From a checkpoint of a small transformer trained on Wikipedia: MLP 384 GeGLU.
Each number is 128 + 32 x the weight over its row's rms, rounded and kept within 0 to 255. Layers, rows and columns count from 0. Numbers have three digits each. The size before them is the row's rms in percent of the matrix's.

# layer 3 attention value, 64x96, rms 0.0464, rows 0-63, columns 0-95
122:156130125138139160143081072110143153129128121099109076181103122089138117191172113108115152117175114095202120161085143122091131160118109157102105116188142150092067090118081188119136117089164088134117115098162154138138086170195117112149108081055150189138123089109177120132109157151128191128
103:135100099109143132125137072159108155146136049161103131147095150158111085129178129116074118137099091105130155115127080142153156125106085163127106162148132189099137126141120124124084160129106094074105159061145082144198138153076179204166104161103155079137194077080077122146125140142107166126
115:135106155141127102071140177140141147129089103117135105138160105111138120153191140118182106067116077125190114156139123106126147135129127093123122125164202195105059196124165162032159155173111155172165109142124106090169118098157121167136104100103119115116130126100079104149116056163128154109
120:113109158072133128111186185140139128163095113138153152095145132147176130095108162081092104148147147146112118090153146207164142094105058084180167100110081105189148077132110112139187111122109142077114128152136173101094165104110098155109164154126144098143091148168117160184135194133089075108
104:111114102167186128153075140113125161130149111136124147078100122158151168075154123123111133140107198184065084098096163185175143118114126131109147124096177156090142115160094111151108169146141118142072165139151173101171121149100146119083121094116080088106083114145062102090176078165091075163
091:130147134111171148152085139174092103149092066090083143129122118093113153117111169104103103165139097070060121077101113161092089175133184170076100142141090100186136094112181116112134120119067106113111174156131132086177065137169180153118078097137113111109104081064157139118118130127146131137
104:109145160058160139080182157170136119184164132162072159073110125153153161142145164087162114162077117109092141140147142150099171144126158142159134149156116077184123131144115128056181104079089140069191135149143119129127182123149154104140102135160088101132085195123178151132126159132160124084
091:151109120126117058126096100100144134135094146165111121114175106119154100105153100123173137137081154145151196161065095165083139082151045134114082157116165140072113167134120121156089140193133182094208135139126140126158171139105109139141192132167134098122174116180114095169126189138127105141
109:073134116135123128123095088138096104149106153190127068125146168068119115143092138175119099133068177079122165122131132104133104170195108126100114108113039064133181131123146085169167100106133127097087119115118126133094137153146116136075142173175124190100179139096122093134121186085129084159
099:144173134140091157155106186116129149098149054129116093112114119117126107121122141155115094176102119187164133084128170112178115058157160100117117121071126117160175132105109130066159189149154071131128185128145157091121161101085078114172075131148103114109093067104133105075166073138163118159
099:110193136128094113186109106120148138124127123124120143136145106197125106098073161207097118160083187100066084116136148132078127114171129132122146105119073069104200147152123119161092167114116082188110155169147173118166127163080104137146095076080167117157117138084107093133149157108113101137
101:205171080141133136125127108105083182127121110104132110153154142090162073134139100137055186076200101093127173113079103153155089104074124146119138179080141172136086112179106171118132173095105101141118160167144112150135075119115149113155159090054130137144142131148122131075110127107082105139
096:148087150089088165152165114144080099150131097081120128092179129171100161149072160182124149144090183078056153141081110065101102164108111127128148120122078115091100127096149148182134049106134071119184126132104146177145155134146165075131153133104168146130145123131122131153172140136115070162
100:143136165143098179111113121097096144110155197124141118111163163130132093146162189095118136110225133153155140179126111127122110100103138118131140130103163155150113174096064126160114134106164148127076079156131127121131031142126154177176123118091072139192128094132079173133176094095135146076
097:184114163167144126094117176108146078122074159174149079070148131051102165092153068102132127086176140114115141139128118118111149138105160151060142106095102123117068139131089089125113126102118138130077136077138090068143145167153160081095183128111115163135063137134085114079111111175147137160
103:155186125171117141117136118145123144122140127134134142091107080180125134132137166154124148190122099105155113102149090163133148077123148177157126091173102160144130168176148120112158179088122103090026132080084148110148115186072088151153135179122183139084109105070072090076095130164150134115
096:200169140153124123102127115095142111134081136168196089136093106171079142166163105181184098140094152075128147121122104156112105091126080106102141129076165108119136117160107116135058111124128132092071078103157129110151136170131178081193125160126069141101095182104094109151127167138148071143
097:150108138158134155127112132201137121194142115096111113138114176109077161132136175184058164148141087132090144109075144108120106133155101147122097120119094171147158117129109100092075119138148091117186165099182127077158065188085126178112113121115152130143162082096159147071098179121141188097
118:105088094175127117090128105171128116122094111090147091125098109146101119142183054173125111102148121106196092110084157153118097144167112123156143175183118190078092160122097155138138133130091115126139080147118167079199099117133146159091116138061115150066173122060124087111159157137115106171
096:121083134130101130136094121185178158136129107071087109101082109199086154143164102120122115162131133135133129094079144101125138163064061166130157148112092146094120162185105164149087166071157167146166135146125140134191145132092147097073153079058153085103087142124110080109154120139083113118
098:140097098081101115119091122120120113086187101099088166175190101131103122186132149142160134101151085157118159130078148089118107150131177137107082107153177169112136193122144103099135160184102130187141108119070105166155051119174118140143135069118185145127172113137149143103156083163116178102
099:176118132183134110074138109091099163155168185127146059121147167121140116099181134171183214121126115125162131145042098111127087136115122128054114119170133182113111144114117114112162191113147141114117080118108149166167103105104161159088121146073105118148150077139087074151118105119104156122
103:101143150125150123115163119145062098120140125127129155200099108156107158111167150157106078190034119109163137146124111076083136149126158147080132152097058132142115169129170151125140063125132125089151154113087107183110102144201122159135111078149158184124207134133129107162123123112095130174
103:052095077159091117104092126128160076122150144111146152154166207105115099101192151092178109093076111113101134127104136145161086174114153128085136148164084141162145106059143134138141136158202188146149131121158123137156086117097077112088130130103108125188160099150153154122087144170167100112
096:167129150137179101107147147114143123118120089120090124077134122174139146134105157154171136099134093149048164079082132076175140118139110115168123164063173087179137133123143118103107125116045138170136144089123123101121209079058147181090147143131100069087147118135076110157095123106131105141
104:136154194122117107172131103142128151150060121139129195161145120150111121130125171112087144159173114136048094142196111117070161115170136124180149122169082125184123139079140145143155088124140111120190178127113126150141081062183179098124135136132091074140088101145181154153142155128112092109
090:108062069180111140167108169108103114148196118107173141161109142108110139137163057147172185097110086133132188152141111140143113103137135147068122129153117116090154161127142167138073129176189097118110116070198152128075067128134113143097116089133110155115182139157081119168161112146137151150
102:070193072157104151129110158149160147107140110127148157146134111128092146121100130074168078150093174129059170150146144083155131140170082092072140130106161069111112121107144083116199139142168145161082185121142169137157117128128103134120095115166133082131070112146105083192099152118137063150
108:137092127116178160193113132114115103160114145137148095077152143122077135139105098180095070159111204146073127164140100151125157135206054180158117140101122128106115106132073072091166058136129091109129158117140159108143102114125109149114092165137042126116126202124127122107092139138112127128
091:112187113151115156127154173155141184094146135138122151157075106114134139117111099155099173173156200109194092099093130127082109165162099136182086160076141106112135137161086072160143135139149055177134098129115077119140158153215143122113148072108137088147123125118108124110101088163088105167
089:173134101126127146125165189148103120084150081125098149144112105152141141076143175139158173159119171146183164113129103078188167121124158100095167124179184152100156116134106112108091168142052134091109126101147092167203104144163175111104061151102064130083144083099113119121141125160115122161
102:114146136097112097121082076121159124098187190164101100120150140161107115121199057138124155188104189109143127131148116133115123179134105150101080090120040167130124116165151048198141138100142154129074096162142081097150114138133105151160101110108088100096104134115140096156120133098101134176
092:142129166155146206109155142099088181108101168103125096120111101140079134138107155113171125112160133171124123106135137061177163113084158138110115165121130156131083162124112059063097111125136175174087110093103146148155087117120152077116120160171174082087116076162104073087138095154117179078
099:142122164102109158149110172126093154159090145083077117147126157095104062123140127104101109107121107121088099087157130118061070101191076145126091138122143085111125157126088182133090127169115161180156129144159137184034070120125128084087154139100117187107172073138183123130138130115108143122
091:110105108083178163132103158108069091078151080114148180164122088124140096110164150095086153210151168109132140092154133111104158152131090129137126134122057134111130117110116063062192131174130104065115121088149150101106077145167116151176155117096138090165126160096151149178100140116157096154
100:111093163187162126084127174105154171151098117159087179132189099124140071105113181108123145153135157109108179156179110141091130135131032175097126125091138153166134118160124139157111116072144064093152180203140173088095128139104138082144123125124091123103117142101140102128137130129165166069
101:065126147181068084138079143184156145098160086090087125104063119107160117132155122133157144146073159085163130099137099105089170113163143112099108149140114165071169146096094100136144085111135151172120105152056067126080118124163115153189112129114124129120160070099122092183169145107128111156
099:127136185126139161087091174095137162194140091175127132087120109177075147122110191161117137130157072129118106188160122132143092132094106163161155163122120118133095173156059151094072131120098121126103116117100182133187099141095111108145121120116086097117111160131106182048110104181129138061
112:128174112159081115162091128131152174061101158160076066146110090122174116103137137075186150134062140128125157101099127113125156088156143124058109141172174104125097158099134155155120100201175110187129139121165087154167136116152157141104168103130147157155057131138126120151150196111128102160
100:084147139078125165133198124066138158184163081163078177115127093095151158143081145125093120062136116120143145139173127162163131122146149121193087125130082146124204094098126081082130125070096167115171146057143149133147169091128072079139104116155091150114133116117100125119139170136134150146
092:120113099187130147118114103123132160056165235142182121145126144102120098147118123112109167128112142165142140130088100160127165135111131157150136109132069128135119112151171107154102102186117114139124077177117070132140080142136185125156161097123179145157078121165121030121130103177174085085
109:144098168108152140129131231076090118155132176158113166105169146092115119129096098146153084141092042146117195125148153066105129144069093118111096113165140156128136130145112088071111154096126137122144127116136125127155162113175124173157060194152102101092129078106138076085166119125124142145
104:149160180154195169133162179087115087176060133158163103112106171126087177129124102145060116111165152141148163174156107102161100134098090105124171167157114141146081123128103168107134143158090083133171113104148162108093117127145118077138146169106097180130124157164168099096121111207135079156
099:145117184112056122156141096145118127176060120082108214090139077147164142135143115170147135184153161141118114132188128109092095173200161110195111144112083118133153103119091144078161095109129140141158101150155112102108185154122092097160138125161084107109158097122102121144124143109119064176
091:103167143137058145117129129102168157059100131143152138088160109134160058083140079114129164145139148144094069100100178118129118079149123125126083126131107111178101151108193178147168167091105147165121172111202151167126099182116155129125161126085084103146107170173168115113071153103116116164
090:086095096148144118157084107102111144056103116144135125144095157124109086123100090083169123101099107141075178086100121124095169085144151106108107087165131128132096155099153193129133166189126136140091130106091118136112076134133154107149228107088107184158105142109095066127180198134099120157
091:150117124059112099143165190077143108120152118067167161130206151143103173153157117181173068143127126127084186139140168146129180143087085111135173151125145107135111127129125079122191107092108115061144155095134189123188138123087130120135120149121119088137093116090130157103096098143113149196
113:154090117098156129171070088171137104169122091155188053143122159114156171129160090088095132158153168132160077180096135105122158123145124095091164071073115138130155122092083114119118113192126112089137151153172120155110087150130173099109173092133187119099140178158157163096093142106086164103
107:145088184155120122138116179112158120139163130083154149115101183038135087120102173125088132111054048113106096173110107140098115104114163171093084160108147149104124113122058126129056158135135141177084153147112106124137082106142122116131103106097121116167139096128112135084192186152114173115
104:109074116114163085163095054166123129127144112149205127106090145096081135125135079093136160192144134092116124116147167084168101156087178153113161091090181120167105160126088101088076135158127066117173156162100119133162166136088156133161126074088087116148107134132174153098133084112160135145
103:161109163109128150145149156155073116121084138093034153069166168139091153158135135100096138091108079150164157145110140114090131162107133103136091140186086105109085098153141110081133140121097147156145174063158122168095146141143116102157123188142143154074152106114082050107120122195142107081
094:104079116175162115157157093119111135129128085128141058124132134118121128113122125093120126117114137114142142190095086112163098165052193132076119088121105130101096157096071102137025105198143101124121143121076152128150082105115178104105122075091124145091083198171141161115164112143129127142
085:150110137128136151121155159172069089115113133148157125178114165117117117101103137090118075099136134132116121165116142118197124108121132089128096153175118106180090103108152223127075195116100111155151156162149076137190158093092175156107083141066127093114126203128172093161111076152147126152
097:129121130077163132154131139155157095170129063101147130123197124185134065127165157170126157119083099154147157116100114148101163139127111116126104109099097106106150150071190124120159089151086099174103102163128142103062111080115083112119089121191142120097153179149079140175078115161122049102
098:167115134061065124123093060103107068115151164133123091169083168162153149174084104107168057182102106090106173097130155113121107133153165143125108086140186083140181087125162154153149118171130120106126090110097107126083153095111172143137163160154174161143123146107123119124123091071090093144
112:050145107226138107156105110119156178080144061091061188116142130079117126106112203151147120094126156132084099144163110148134122109166128131131113122163193129141133122124146142149127143132149092161098158151142116100120083136173143095135154122158120126156050089077148197171162148128139147120
098:141174091146068076126089049123157112119119163095121090195064121119139118099130147096150175133137183107083143132096152123138153110134175097092123098118106102108135114110095181170129168171132114098084138161135113140140076146131169133133174092119208144153117117109140107162181199062098127143
086:122165083137093098162139076118132110128128082186146199153121150132171125110107122142132155201159107151162143144118136081131121149148085145132070152157158118143150133115096103096138130128174130163091127158102060099154182096116198123104103077159107089140103128071141213200103091141121166149
091:130122142141133173108093089066143140115138151180177146172180107123121122063115177118096213090148102139125171124167132125150104105171061127170127157108091128152113188151088099099124136101173110041152139109144150123136136081160108146083144122107063095164127145116159168118063148156108124151
101:112183176121163107123129186109142166146100165133122165051194099140156102156138136100083153117147091124143156114134150114144082139169089128109101140120172136168087144171088073110117142097077174111061110161148180075197114142154130138173109166164145079147140133084129083077148167121109125119
083:151089179165139133140025156130095177112148122085132178084074128129142076102122086166117118117151160088122124090171172121117156091146123131107151096177120151107119116142099164139148169173132171191089095102118075152145076162139135148123174123152195113180081124127144148138091150115180095150
100:201150138102128151095071183147103143154113189095117131106104140108102188139096078139157053113177083125086124198170151106091110153066141117117138122176104101149114046156112158095098126148115148109074097093113135124088124133093118126139101172112139090102126090128119187099119139122177089118
091:181145171139106197146136187079080128201162180133099216079129093125087160170142114119081098103086093183152145116116147156106073148101095127123104137123111163162159154154101096109125121070104125101117091128126143134179140137122124125153092145165145048089160145143106117150129112151176101134
101:157116129162098039141149092162096079031061128074193124185139144146150151147104056100153107139090126100123157165100103153187154133141159110136084127162132136182144173097096152115152142138170128099081158146110155104123147102130093119120149156170109138153109177116124152097168132092108122152